Weights of a small transformer language model: learned positions, 13633 steps.
Each number is 128 + 32 x the weight over its row's rms, rounded and kept within 0 to 255. Layers, rows and columns count from 0. Numbers have three digits each. The size before them is the row's rms in percent of the matrix's.

# layer 5 attention value, 192x192, rms 0.089, rows 115-187, columns 0-95
089:123095094114157063161152148132149126142167170150118187145125140149109132177130109150091156134134171060112143153125113166122135187159136138142119135204110104088104091099096133119093140128101155172107105078177133140221103193115075122135168143036090175134097126051108169110103097142119082123
105:177126155133129103113099090199158136155153075164159150089140145153113053121131174091178164131071094110142080145130134192143159121121136173120182107141135129167172101184066131120122129067112121103150150091155115153141160157117098088127114088139185089101138100065120165085116087157171099182
095:126135155131129097144116122082086120148156183091112125074137140136065127117171160179133114149123165137105172158203165145166140137112113159177104138139112045112098169072116136104144156139141102137158105088085188117098113147141065061134149169116070117136114102208120082097099119109137154132
096:125176101113081212112101135091114133162088128139091141089148154111151168102196115115138150127048176165145128158119158117085119077172082143194154140152112125147159097132126056175109184198152178090165138107145088146060106146123156032119123152158146112111165129149137110153128172107090125087
101:079167164130138150163143110162090183104094169104136129153120133161105100110173133128115219149134169108123151141098149134210098121105084150129117060085141145154122148148103146148094159129135135158145140132134089174095128160142177071069120130148169140130162157136114166060094082101142087110
097:117116122154116106132156160113157150089162144085093108153142148120155156149103076129204095095138078137090089123084136152117132181176158139115181116090107100138150157164164112110151101138132180082157114137156115173155139123194163067116075105114130108134087111086136156130127119158050098173
111:069104067101131166090085163151148136061162123124126077130153110111161211092101126167148158115173153140157098121144090111106146093115091155130144169122161108129153205104122176065141138135093204145106138127104135110178234117125085181130091152133135132056087079169120109117097182104117125194
091:092122202098127129150148143145136159174126065138137105189087151144138135112152136126134153072137086156115104227145152164115084166135117174101088058076139069159069170142117169097161054074130147131099165174179138159090172138148074127155068093157114136153126144161126151108100083136104134124
092:146153106110142180172166144145122078105137195109143134121093171124161184108134042160071153159139097146098169139148106078159084070134133140121071122150210154075096159124116085121130089120100156091142085163143148163070148081134169184143192170141112089145126138135176142135092125129116098113
109:084129159144172129136032145065143052145179089133143155128138145111167135098112112182134172127197135125147142121100157119134127160096099065117088146107157166142142103112155171126133100103096140157089114129102116152113134151096095147137068108114141144071174118115106076155125122152092174122
124:153168101146173116159130140166137158156192132142149138146116163091104231098055111133092130126145151140148097075106103102091152087124117093125152116132155084159140157152096064117140076155129119174166149164154077207118133127124130153150128134123141062112107156059080097184147089166096099113
105:159075116126086136055116081138198131149150046168168114058139118146109163143129154104131116132112138082188125164121120154098117225152145180153164110139136152143112096106138124112077135137164125091106119133158128092122112183144067079091135151099103151110139128171120105133119106139129143173
104:145127106124162135163169105113110165090118169076126154161118140150152135105121075135112126125165148171088151110066179152163117095054159158124121109070222149118075125182135148130113050158157155194194115073104130114163097130140130145094099110132193080076139197102091120144097110129112097085
107:130134173135120100079145130165103156129137141099112143168135146108116084159044155165125095163147127103058124101102133139137126080099123084104128093124071134164140145184132158127128041138120136206115181112125144156174149120162160119179107132084167137134108103098142126134098120133171185156
103:152164083048128128147130130083138102086128161118153161109094090078110168107143140149105113094177171164152069112127088130148146125128150110171155126148181141141103164140134116112121155182127149133168054093164163082136116143158175077137155132151094112128157090135117075145114170066114124145
105:196088125213105086142170149110105078124113097103137133172179145138164105072156101091097105158093112125134122133114151101068113088108175192162066122130138091155121169121178152217127116094106153133117121112079156086174153139134052111194112137141125119170143125136120125105153179082134142127
111:132138155088119118167042134132122161160175105159093168162148101101104140158123095096157093151114157139114072110113141088086150077116152177222160063146121147149159109084090127170098153118094163120128184169126117198177159125142135112105121105154125148107150115090103075163139174073149086101
094:128155109151109186188069123129155095116153144113072125054109111121104117157164145160131078094127132144102146169151106124121161053157094168141122124109109111112114147131111162160185214139150091116166148087130119164110199129091100193155072067168118122095124134123095099178144144149102099102
079:134117078119200107145151100121153104145077149155156135119148121112145136151000143174045186063167205111153091102054132100166131105105127128151066167152193151133128108132160120086099113109084135160091144109158102087156075116113125116155149154110169146116101139121076158130120113149143169096
099:085101124115125108130147215134092083143193177148111105134131160148175126053099100170107094207152077110108161081081158132133123082078110073124097158106206113176136118139172134158103142170149143134111104116090133139162114114098138185162143188136128121108162142080050135080085124143136108149
107:101095167103145182108170092086075160146150076064183105168051119101153195096154083088089142160156105182163140124166131153168063137099142153114099137090115196129105095115134143083092090128126142147161081114117168086045129139089122143073139118144134152133165141190164152158125134068124120166
093:124129120129071078099140126143153098099146131024187107137123119085077120123143116142112115115095062123110106127158137171137119180107117071126126087093114170114134067144104123095094185167142097158068072116179147163125167161139090095115079163082118146130222126126139136167107132096178156143
097:088061131170098069107150138092065176108127124124060188179133119122162095104117160104129083134190079119144157133112068114106126073099094087157102054089098159140104128109190158143114105136157071138095139138080156110115172102119165186100175104143135164170179183128163156056114153152154106122
092:194134092101123164092150084161108146128124165168119075174068128144151130071112138111118139180132152104121199135087138129154122120144124226134095138130167155122074136103123175102176032166107129092134151141161115084127067136061130095111159145147127169108087188112074130092145127190149157094
078:108099134114124167149103133108151143157107108132099114141110135178175205168131061130111129098067139175148238184095191110067103175096106190123107094144165117093095132075118101073124102129137155130140142172134156148097116111135121160110088150118109123151117157166148160154138137120116129124
106:096155165153108116098110114204125093152111151116156086082146102152076103152139119186110112180152119076093142153079184137159055076101100099118120094098157127144158134181139128130091176100140068138099147190166133166106118165113104163107111227162116147124177141146061125102163060134182157122
109:158120115165050155058146109174128167117200165140122095175143170104094153106109167151133109112167124158112119161161142137079161113086045103117108140113080088135161151159104139085142092132100145181123127128118165184132125113113090151186124162073104129163124108124113106162134142183118155118
105:141104138073122129114170130144155147096077133192106085131164142113148135160157124149116131071146137170186124134105114143132140140148087076105169124154173068152155154135127088117090095197128165141107108081073138110048132166139129098179168132129129073107141110138171170066117142129032090154
103:127122060152082133080152065131166125143168096141178152073137136131083109158147125152136160120152104108143116142127124167139099178126069172090132130070174179118103135191103092120101206143113060138128101189157186135118119143129122165071091139153128123091192098144108127170137097196158057123
103:187093177107147100100111113174145135084118078155112160078145099120063120160115159144151060144166146160138105169146073120164183170131161099189157152190126077164147097105119132185046177111081099161121087129095181140115154128137087137130145163124121126131165041081118087102146109085141148186
095:145090147128123144150123127194155147112149134190148110130030114137120193109055112174066174083099040139139110117135113093142109073173095127123079116126196122176102121133127115137078118167103143121110166152205122135089154157126079149141083146150163116139139093089067153115114031118123112103
104:140147087100128083150143096077151146141081157148116112132139178080103127172160090188105180140174129100114086165163096196127149112163133095126106117102114076078138109087150158098138146109131080162089145103095121178140108156120120072119126145180047149087217178113097127159154089146083126086
096:121136158151086198199084096116105118104168162101110084098181136092121073107133087120149125077099143157127171179090178055108112117185104130098154079156130135107146119159187089137148184103151129104127121126110060175144131107132155132109020171147133135105123127097140125108135191126183152133
110:167146127095129100185103172145151197124173061127070194082171093144086085155157136140115095080108139126138130084166136104108109105130140094178174113165156102187124112108115125188078208170122082218153116132109126143160114175104137142159075164105184102117163098118111132095072102083124058105
103:217152165142121154103148100094109110151099123141138135135119108095078126115155170151109117092181099161114111066158151165201063130169160097116115165131132086136115105144176083118159073167079083166115109140138141124101082151122073110165102111183173090115137091107100168082154121134067145151
102:108140199084085107126157163158115109107153115168101129174104153178103104091174149180109065126188125136097090169065123137135130102145107139131121126114163087157143079163138181133125140145125155152130109132163149104144109138091158136077176142149051123122097148119102160163108132130118152143
112:111138144140180041113146144078129161121172087113082144158185107051151117087102139104127106104144083152132097141141105111098133138166147031138142137141075123185160082127135090120108104156162083167095110135124121121123110092121182131136127187107130166125104153149134170027106129159179159122
086:107122050189089060154181130123087155174136124124107132160150134120150129114157127158139188142046108085176123135150155157083179155122068193114117113065142151177142154160076115095119167162143132059103148104149101140094082129130175097059135119157068085141125148130149131101130094154145100160
085:104162134117185127161080144186149149168150116142164125119116121127158098170105062156212149120125131072066093096131145155153144130082105062105159141108139131190137156142102133111184099100135152166133175124151158160160136150126128147147091088120165120115039101093100130096116093121130127141
097:143146091107150152144130119048140170130159101112142122101107104069143172099104124153075108125143150094134118141205148122067103144138125060150137099082161223116107067137128076086119119167140139138164156128143150050157150145148139092114116190121114123105138143079136097150134109132122106127
081:132146126117158157114082109156136128095139078118137147063116129179098102153171166107160146118117113099140101147175124112085109070115088210130143127046108212108076147167141202147104147055092160122158148131151099107110191168077123116051070140112163107094126152097130113085154076110151092122
109:154116170093197073165105181099171118199134088108110129188144112146109098192142086147104137125098160095156143098212156156113160151115173106113132129115115144167116143096077154111147118101134094133102100070123133079133104169139064071122102116114095133102151146132134122163107057094117121124
088:148107123112143116041157163102106123099110174106093133112134142122128093161095160170122067145206126135176153101143140177137138129067075066139116135100109172147163146138138131135119083159094117086129160124097150115072194087109150165120178182120203126132187109118132171120150106178129146178
088:116175148132177103191145133102124120098109149183096152152087125093140136101201160109131117143093077098122102126152090151158147092206164061131155167178133093157127159132113109190121073128142102078177132133121131067078168102124157073134150113158081120125032143173146123064163196152078114149
093:139077158119165106094135103081114150100101093097127085081195123089196083122167072131114108127197145126103122138128115159129101124151106115095114127119130094149089147154110114160191145107173120130145131114145175089100142182100144151158154147103109126052105127046102081131184092192116099128
116:147091135092116149111084103165183111086124162164157019067126072077119178197080097119087091118118113181139090154152117071086132112119062124167156084127145130111142117088106092090120127128129182123132184128121146076167181134151134161140104156122133122036117124140134119130125147074163097150
097:068135120098138148160134132169065132109088110119133149173133127139183123110184147072127148150103169072168137189124101104061128085188151108081194085169106110081093142173159120139116125084153143103115131127088061113148119154105145104121162154130102152152165195086167093078144157124119147115
081:083104195151110129038130115130111156079159185174157097168077149143116157078137144139188106163183075102111173143087131171164075147112122131138145113074092086137130175134174153087058050151142121082190140132145146132114142127166106111052124139111108087118089133154150111092130095150108104150
104:096122152129160115099078142158143115158096103167115139108135059105127167115100181106146188114049152141154144144134119074110167153134097155181120148126080120203125072082079088122089149119138156141108121119211127084131172124169144178129122124106132115126060111170164112073090117073175110173
100:124175048106105128123129170099146103100121167147156087124141109120123137178122180122118122131200150115077107083169143126176125148163093141118128190081168111104101179177131149061169165170099108123161129139133107149141058110131171124111104144137128131052101151097086132132137153178083107128
101:132112149120065101146165163115111200084154116104083133211136138114076172133153128137164138143123052147145144168187129180131151112134153088125086070079089100146086130103086162172088072086111102114127130149111145152127175110167069150129112163114114144186149124121186087124093132122171156156
100:089136065112145101167202119139110095135106144130158125120096100077209138121088117103122169125100178160138123110079138129141131136131127118080146107113145110108117102171161072138140123190191162123128100164135098113091106105163197167126131114170144155110081173173138106116112143109150118131
095:098097121117123117157080107084146102128173231145129069167124123123149091107134077153106101136106094133107172120097179141113115120096113095160121082148140139066134142056134103112164099183143149087169125139162181141146178110144126133099161153126096125140074157155111159103161170135134071136
116:120130177095130152165099153108115057173132178137178107111127095134108104151126122097044115070145119188134113089114162073126080109175097126085091114162158094131118102128186065156161167145128133159119096146179127099148076124096101188183093148132171150134166102085051178149110141119145110082
104:137171196091154130141062144085150086107135138130137114153174123135102123139152121119093054099146159150125086115166104079056161060116166111109118150104129120116115162162135139084115114135109128125150108079130127153103116089166102140135123136115075042140091135115105092169164118116124139082
107:078095184108183158122170130134124097096131099122129120081166129088108128110186175157148094082177136151163058125143134181209115096116151169090131165135107089111137118163159166144125111076125137124108109077114106089078163111070075182063097103136127120088073150172118153103145123148121132156
092:163174033116169095149188107164111103147127152131162127162094124096113133126120148123111109187069121142126139125134101187130122119136094146071169128160134144092123117149119109144136106184109129151179076113117164114124054122093154104111149145104071107090095146095157134099169190139143081160
088:148192082154182073078088122064153069135148155098173149144151175106145118107129131052110138163092135091096170100171164143067136152095160102092128157112033136051131132135134144131146047161124122149171123103149150167135141128129125117142073157073165110124104207106093143126205115170142142121
090:164079154133156111090107089122162106079130122107133167148194138083160164120133079196109134086157157127115166130094159085128057105099139138160125090151151146123141114137182138097125081096151134168044109105150106153164108143139168071072147174134073124112094132108170090090139120136132178121
088:167112143122110132102165113117137160120148121114104136077167178163088129053102145122134118124068118159189098107070092140088147096141144145132144145172101082144132041108184126187093156114133137207099076100078092148158092166155130091189147127077134114151139128188111135119080137119126116108
119:105133185075137125100111140157147126059175140149121108128121132154074179101107124055135087100133100107157108128106068126178221138174162140145145145103102089159102127115141133104122130087154094123134118118147145122100110103139167125083144141126134141154118187191093157128091131154183181128
100:147154175079175098132081104165169097109118102152111170090118174182159044171130129135089111134110104139127155166094127126124124101043082125141124090154154128132118147114116185205113135119157131140130130081115191143126115166094200099128150085112150130125165164118068138096156073116157117107
101:095077142153217108097121082120137132103076099124151117136140120133181135084103189145116162100117070187080110093127106097158052106126143183109140121119125132083162145130116124087168115117113140101152151161157151077167202079125173099102156140150116081107057084120158193051145114143117072173
107:113179195111132128141061184136110081133154125125060115169127053118062098111151139112151084120147114139138147090083136117168132120158111091136157093095074161183132054134152143159155149124126133136089111108148095185143124171132154183108081073161154152110135191111100133075138126054156127150
105:105123204062060159145143119103088164142148161182150106115081154106162064135159049138106107158146117102121100114130111111092126134142129096090131094198173141104137127151132095101104130192085135139093146154087154150089085132107155111157128128116137160156183096108116170185125134112152105092
097:122150100131176222089107095149133099071143132070224118116073145104123158075140141148105128139138054172109104142216142119159090094084104093082158128135144167101146136171133131110139120106146152125177121083124175091160121121106174147088108149133145095092155135108140123107140108116145153164
109:181184053165121146162085062136141100144155142092148121104112135120115103142155072114151162115088168077147162147120111101082143136091117110133134137085105170073089145129123163110127168137149128162146081096161092176161110187108111147108082088091137112136116184142117102120151101103179129070
098:125093156135149108106110150087102202063174130056099170131132137179141130116102098141106095124214099104098167143126106102113119069178151160110118137179099156110078096148119213123112093083139104129153134127123131167123179161127105138132132185098119174125086165077111131109137085163161131091
101:081127137155170080154095096113071063150138175089128111116127134112117149140083116148125147129105075191128115090119118126162171126090085136098098153037128069132115170124164126124169136108135137173121122104115144168146136090170161142140089065170149085147145085185064129119092128116142115162
090:150144126102213119099064145144183096161093096180108115144157123168077128164080131117088158142151161161146130115133038092137139102140120081101108152123115113140167143070132209175143122110136133169086143096136090116178130104145110157115098135189136175097120126159090135110091081088184165088
103:177141135183204116129168116119171064103169138112118165074136153115144120120186112130101141159132107142153107135164130183162180126107119103108110204123140165159140128164080128191144117107146085146128080054089151043112130132044120124107092100137136150079165142148068147136126097175137141088
093:122139140082156116132160206057137113138162098175088165144110134123164136102184110175092111097147124151138083130166150161066101113139121092139118146143134099154140118159139089163128149167127203127120139088138155110141102141142144115141158121164100124151101112085116137127142081090082099111
101:173159109118134158163167077103100164154131145148074124152062139072147135065091088139116105139144118166119095128100089092106143109156194109127137153125150179126180061127194151141103088183150174136126096098144089109149052093119226137102137127168079125124134153120104134164137123080103160126
# layer 5 attention output (transposed), 192x192, rms 0.062, rows 115-186, columns 0-95
089:149141137105154155063086104132167181103097112057139101119156128117099142091138113095170103076121091172135103124174162072113133114110083131095111080082172155217142106119178149138102114126129101109131103143150189157045125153135167141138100137141191127113154124158154115144180135143121169158
102:101157111161156172132139176081077123149101214102104165167113098125152176119146141187113047157127205082131174152142131100133066140151129161146093140130140086111104075106166100124182128159124116109087098176150155127116157083155136159108159073166094156136154148132158096172069171116139159079
092:154121136093078151144141125165141109132113081126130134181122112125215100141095140082074183087128126073139079101048116118111131111095118115111091125099116184139155078159120177192056106153148122175125207155082065155164154150134192139120123152144177135151105145074129136140132171154089076119
093:116161124191138135114161120118156109131120149159146139111160057170117126151072165139105160122167098113142141159146123178159105167047181097058158199123134116114102116118099113117140112088117098151085092153140153104168137145154080151147110140091132159152071161146200144114074081093171146164
104:190134107138115135043147079118129111138140077144116163154118116112148129150050117103067089087122124135157125109140126137065180127095122096155112148126148112101125084095145133122096162140170201058112067116121108036172194064118129171137152097124139132105125111097125165157147112174101110147
096:158148160101121103136114125164125133079083174152123131084095089095119126084101121137135118208126156144130127157186157113114057076113049113144083126139102232116076119118133122168110128103093102145088129153144158141092104154072098134146108144133136127152153117167111124154088123090153179131
109:171095114166163135129139128112174115171112082147149106127061196155144083175184116150109135107141092122146129105131141137172071135110131085123117152135100147128096101113180055102160075125182071134160159118092166128096077159118169115158133132117157131136167124122093137179179114127100100116
090:195099107116158113141104144146117131133131204098079165086152079120089093121118160104104109192131176144084118114163114088141081081106144133170152150146116199100107077123159094130146120158144166132129142064124126120157104114131202175142212181141157120096133117105108120093134124143076132105
091:145122152165121097126102108109133196127094137112119111138113128138119090130160184126142135089166147112179062073154135143071162160127147141154180126175105117133115149110113154088105154059136135143088163088094084161171136127109089123128088068150121170131156121145114173126110103120140117205
107:187126115116101153126152109165130151130084138110105094151126169228122110127133155114065080068105095110104122141115102160163146117204183187151121124124112106115065166116088088096169077148127081102176168111124161158139094178147180109102168121099126115156031166138139148107138047114130111142
127:140086138133087154082126129098109155071081166081105136152101153162152080137178119176141114137119129136140172192174142182183111107155156143142135122159165190047074121069089121127107123070087088084100131126136175125175088098109137121118120054121090198110149112179186184076147053136137199182
108:104146126108163136207131162123142098165119187097100118120140126114135100120122165133112137150148139183087166116163125094147089093082102098084073135101127116171138086185133135155189135115119109182146118158153208162117139107149161133139090140138155137123111157099131079136120205130111159111
104:175157142124100081067068123173145160150189088164190137195118112098126116142147115104117165108179121102125135132192110112106166135201115105147132165194107106088136119086108116165117153126154120088105128131134067083101166086112153135126133156127121182131149082096130158107148076108133152185
099:098173115132141158137114137068100134112104147142116096126087153120145149098201124165173080144061133152164103142150148133120125110175071123144102113147155133068113102079118147180093120123114106091149138157123101113076084137081114162037169099148121119169166132135131138142160120149159067114
100:125104121143125183068169165177128182158167049110133063147158180154141086131145113116155166136153079074145184139134149083101102131090142112074124172162068133123135142146113124122107153031134123168084168165102127133089169115094118153117012139169154174132142175061100136159105129192167147154
105:114125146091151121107083151123158123131181116149150108152094101068102118188123151108160209135186116091076116111145087162121106111128110125089191119136120144158109098187181091114126165213169148115078123152125073109105140144175181124169145182148144132145143148093127180117102127152110058091
110:176110100162090164085129146144095091135085108085144096167086127155134141068145150209097142120124136103180105190165148208149067157123176092078108206163168136097156116120134106126132134143144094140142126138136086117078087106118133165131135126123128162164110165164114128120165075132122189096
090:133071146142123072119181115123081120122101108175140172175142154085182180069141119137115179168175104077157113134110147144132097176148152107095121149161117107157177112094137096147132045145103094137106148166151101147185118168182167062109123205087131107179141086170196095126091119071141165129
075:182164120102117151114107138153122142147190081106138119144125164139105120139193095013146087112129078185093178117204131152122181194129124104143118106130100117110106125114104143156111115105147126128190096123099164111074137157158151117123109070146121139034185136070151145115176130175183073163
106:099136132140122122128108062095171179112123126081157120142077174164107078128190131114107131069129162105176117139118117132151155122178104159128157120147130141106079166095078126030157066101126116107108182089109116138093165114145127096114124065154115070159109133152199168136179104123119145126
104:143126105170132080181107136138173129139100121160133136124146125180095070171122158184131157101080122120104165110098085105098156119164155148193112105207104089147144085176122151133159152155187159110107187063085110081189151080127123164138128165113145081176105124099057112132118140143090129145
088:094150195116165158093145128091142196156068125121137146101164158183178143138119102149109164167120129086131162135137101080078147125134091117145087115132119102164165096121151166129147094153136129120081129145118176093151133093123131123099125112170190104137040172164155123153114118156071085135
091:142191081111187131108086128120143106128126139123128057119139113109131114168207103162128131112136175127125079134106138126155155105186137116145149158170113109114217202168093097107191058125103174097122145143161119111116081108134060090116080139146128076129097078177098138164162142101133137091
089:064090144085136111163105090164190170120180134083176115109107111120068124126126119104151135110117154144179087129179100128099144134080152118129165131170189126113145111156130095133052209071168109074121144110150161152130155082170123132148121128116130121124145092095158156177124133142128100103
075:168096154112124056146121126160130106119124168139133171099139066140098085075128167114128157132208148157113050119166074155151141103118166124157135156106118177128151108162137130125137125130129122132106141022167108106143111160122165107189133154111132128098146088146150105082152095142045142111
101:101120133142082148155170096091121128180138127116072156171139189101205143104085149029124152115102149155177126090161120131131177127130058095128125133137131128147119074092112170122118159143120166106171136054106070125156155101114151126088177067134136072119089138128195139135145163145083075145
107:090112148163201135165146147093137168096070147091155110127112134190165104136149098182133110144087132105134124135160109116201068106150159172152146077120198191161100116097069088145129057174127094075112161143175134167143071180122136105098156152110150144118109111156132153097109088127104099128
102:108162111191169117114106166130170132166168153126144172101122110143126108116110133122168124149132163123086157129129112120159147160129167157146107153047119132100078173109082127081168106089131179131110113148120116158203110161120157121148120088117118144190143150094134136155132115116169166138
099:153146132092164122169153147107090124128123167129094090181142169124161126116103123153053095131143122118142176090171146116139124090169175127153137124179109096188183099067131157115175097117124155123160091084138132154117176094131083112150156117120160153059081152129112102125131172106121199127
100:078116156127111168142132170122140080154188164123132091167099153096156131079112127128127125182093122089116124119071152094079109153127118165100060085071106110100118140140103115058090112110115163120157140154123103130103137149153176098119110112185148153190134210132133133163175200161117139078
091:170090165148119133136101114131160120135151177083131174105182150103109128075182142087163125160125161117135144132143128140112168145095114126134102132200107145094118107143108097067147130062147109152140141066123162134164102102126156137083157111149143120120115180159244160148142146114158175175
101:112128096133152163053137150169048144131141114082153130129129098186179110124087114057127107092120115106099157102110120086126164117100152191123144153138122138157157126122128129148083119158093127078125156147109114166137096133159113148120108148112174121180011090141154131158124132074160143165
090:096154143144113097126181124109159114101068157198117161101082109183145151079102140118100098132173078132127067058135087218139132136043104153167147197119106124147143120103079147106111096129128104147107140113158133098161148175175132091152191121120077136152158136157145169144103100133115105085
103:153113121165133129086129129123075079182140139184138086207136149095175149096149155162149150156129129100110112127085130156106162110133087095091084190098130126038154167124153130087146110114108125093159084095093078089116176113138171141121128080133097170167155181126161158139190157115124215109
101:110123166115090104157107140152135143101172162129117118073166134129146143118125133108168180172064169070117187162120100079090169132119145150148097128177083168092100163147071142153126159105165173097102116117103145137160109112135155175100146138131103161148097151097166125152097097097167132155
101:083112081188179130071077123102138178208129204103156147144117146118144151143110112082135171130099133129154150136169141093148104119101109146153165127147157131105093140100122137070118155099107136086081174124102088119084170101119115159136134168150147112114136084131140114131134144179150139143
112:076169093128109195162097122146195147136079141108122062100152134216133115198168125166156096168052155151086113122091115143159137096100070143156134151123155129072127196137071117112131104109096143121180124135083154122086115146129081148113149045165101115113147148131126174171145132138163123061
081:125144130075141137092107117059151148060123167149121106135101067114112110168104132128032099100151142108146150143124112172138091086119131118123160121147160145103131100098169126165142151155103156178107132127106155089172224053116077102196131107112151140105115093141132149128139157151138147119
082:124081122137084133115169136128094119123120119160097150111114166099158163074150165120113077088110133157173174142121164116124122085167098125116087131100124130056067126131186149152114150126111123094184103109090148115134120096070112159074189111115076105160190121161139102147189111193126103122
089:143135142130121089093145126161118115136157071128172120121108131186124083142141132107175125126125053167105172145015113150134141077109139124089151116120061065132210114137123171143132124118106048174113134098110123129087131117122076169105120104178129139132112134163113117149202130100141127112
083:184133140136125090145169139114089068191136130182118124227097103082161123102097111148129127135151104162105096126083143121158120135126126099132113130128141048221160056111184094111195133228133122131108089121113096138184152090174164127138167131111114101182124120100124106186131163102106135124
109:135126085113120150112134126174083144094145136132145114123110082141154166113118150093143157104118121072116096155071092129126142100151151092136086134134119096072162117139195126166115142172118092141127161097147107130111163162107172196129123160090176073121109122121110081088155183124139165122
084:111167144163158089164114071107114133139146148146128115145070120097108117127160126152160093151106140188171113159116113113107116144200142112146108079116103081116138130090097115078124097111068172152146124148128094154154080166101085098094106067164110093182106134164158074138144155096128098101
089:108058071131120122087110142180134112149147112107110149117132157102150117196109111089170172124154159117169160109020151120119124106087141168096190094106121161105147140178158119068107197085111181149071160146072172140141160096112102154119114113145114121150155111068130156131062134104171164114
089:068133083083076131105148150144126151136172160172099148127089109113161140143095103125206183116110132122124139108130123135135140135160119121131143127153158117147175106090117156139107106180070133138182118120152112169197137134114097097136136126125159073204189173158145119111098139135168142120
117:102110160196122106149140158104167115190114093114164196145104150151163105052186118162185149131196097124120128119142117166152138151111148101095099154167105091159174096146146148088130125123134069195140155147133086161138072128120129083096129110143156127186178147152158067171157160142154161112
094:113178087173162131091130151101185135131160112153112119094130094140079124158076091113154115111112111167076076099081146111190115129078136129141180162074143116166174135118129100127129124146121123116086155099151138119134130124151115167169117132157070123118128093127090200160133102071116122144
082:158132101166122157199089104168178107167113172048091142115134129096160103141121140099084130111093184143154108120141135067161121077140087151172096102140142183107106078129104088141143160083133128122102179144137125132120102103055116111116132140157167125156141112121114134117081144101110191143
101:125088149115090189166154131087230132121149094089136113133152109164116127133161102132086095120142118091127142116107130171151154114078160056092111107125152088082139141137167094115123126137149114161148101141151182082099124110109114078110145133146174144072235151110165115116168143208145148078
102:129088155130135114133162071139102169118125103110148115114112172156132100094141059132115138155098122120156121142133162087136121150110136149136115124179119166121082130081119116170128117096132081132104080146070134138148200111150107107130107096120119134120123093108135093170129098076167156150
096:151141120156164161114062106126123118167091161100133090100098073159152075138129115155083114166125176092127058070083106083071134116145132145137178135146189168079180127124169102090113138191134124120094175105151132108102128088081156135101146138156156141134095125166097164108152138081094127104
093:117146134148128186144076155061172185111120094133165158144163140172101113122152103128102090095177091147089166107161132126121138144139156097138189142177093118118125163094115169118140114039110162146125151086092166096132138120142102129119119107165091121093186111114087149136143118144143143124
100:116112124128087125095148119186128155127078108060171189103095163124185145114149131073155176062192137127203105107126078138134150079143129129122132155140119155169212136164103169108109133097131117145109175095154136128130083167090065129100122116156146072148144129133143089129106124129106126118
112:144174128154110120147156067131186192105101096104093161109183163156092162065153093117183158126131100102130130147197085151155182147104144098174127169192124122162154155135070180104116069114150098129151153080152124169135138169144143144107171160124086091075132187140214114115118078153166167175
098:140128087173054134113174149180104136155131078102128143124098148128189163148128121105184219160116099106108101168096139121215083167111107098164119135143143131129118133077074134191160143168113123184097158171141028105146156161099167120126146167119095132107132136110138124101102082123157127191
111:194126037152093066146077134124150136181124118163104175205105118121130117159083110120140161150100099153114171100107116083116116170154108068175126094098131110172132152084135131113207092205135188141157178129111114159126095116167211115142201171089117096148156090088078094098112153088121141091
088:076163167117132140130098149078157205098131102110138141137120170165116119105127097143172143104156110085156143165114102091120142128152147183150181092098163107197147112145131177063107111079142129077017178127076163169094194100158109139150133077157113153136131118105106152181155122160148177104
089:092094171096093175139149131153120192091065119086179129138146108172153153178116096166181147117112097152114124158101081129168124060168125134156139078117157098181146103104121112186098151147089105077082062158145128124159060157139094132086158125132099123123091096144187132140072072094112079113
086:102138130115093156120132206143120175141148140157133051126129101171129107093125135078158140084085115132093119105194105120140179120097109095130126192106148142123090134133083110185139187127114122097155138128131134146079089143109133167137065111102185146169156110120098179111110104179141058134
082:147198114123161134108109175112119087177106101129122145170106110118169099175108146129118119138180133157061141127165133123149135134091086115107120118082171152148113187143086161088173059183165137078118134160146146119062147140160184125148128128143084191084119144074128177117180141146126128135
114:120063071134117119154119125140126109200059150093150148129083103127180106181112098174123168194093196152130125112138169127131095137072091092185084116165150144080157176136095142120083158130123166131126123161111115127118137066097071111111114142156067114057163082084158131140104148134133078112
096:104083113139112146070160182157056128202134147150133174208186124082145158069140139116177108105167146125122120142146122120126164143197159112116104152100150079124143111133088120067124127102079167079133106151177042132164150129131158127092084125113121086156114141110189122162086167201148136104
097:153160131087060132148132150170130114121210125126104181120121158114101130178156086118172146142087183116125174149083100130141169129147105121200124125119104139170151085148145104103144128126149145140103118099105121150094057157123057184146129075146195098105199136120099104185065133131138154079
110:129065166110055129115165091122173157127084094133145128103115145154151164072103115135103160154086137082160117165145109162115171165134127067115105128148128084115103188114114121089132139155142192101072106153170122095135140091121158079081166167088107071134114090138181111182181077162124106081
104:126159057213197115081122145126153105141084136107103147108145169132119157106122192153150105073124114168167116110123138139108099118106123179148125131159117137123186147120115207120165129075146154139173171091121059121152142126108095150129162126148083136182058181171110129158137097140115167164
097:123120166172118097145170132120153166159147123174114151138159134167113110146137102146134120150091117099150162131053082101142167092161149175186119137108098042142122122158111074095115092106123068097121185098121103176131110092085072164104124123138100163129126103134140134164115151125148108128
108:071091178124132157074168162133125159118088087133172118140170139126210146133132136116099150074202051148109094112155138121128113085157110122095128137161143096189143102096124088167141162146142112109108092168183161056178138124156166082130118151114107141134134111118155140152128135181107106168
093:145162081079149122098121115174084127169092156166105075127100141083163138130158151131200150101059121131124010088171106154119125148095046096172108094170155099157171103138148126198153117146126112123106154140150110103138128130129169097118131131145125077150130112172137149164137134102100106151
107:158105166100070124141145150119126126081095081131128174154114155101161083093148100114076120121156131096117169160131155140114128122202135104167099103214106199108116109097092174135094110166159170139135188165100085103138138134083139098107153174127125110115128143081159162139104106181152107139
086:068112099147111202146141116141101118121151114082145105104148160117144143132174144086177129085149055143122114139129118121134167144109101094119163164144131054117081137126146070044112156085127126123185120172144149121040104174140165150097154132059159064077106153113174108151162199173173104144
099:074106072114121099120116105169158172127115098171122110239154122116140137195094134154147128098160108096126157102083110091113143130189150134117156079153124042163143152116136105068121136177113137107133154158138116192131177143196138137118125145081147076132087107110159127138073171101144133116
090:162100113174108141105109137163141142124139124117150101122171096128090116112106151095155132129098091139104165164091132092159108122118142132078178126098107138138072146103131110097170108120082143165144135112119080164073143151098136181137120164123132108141134140143137126115156127125156149133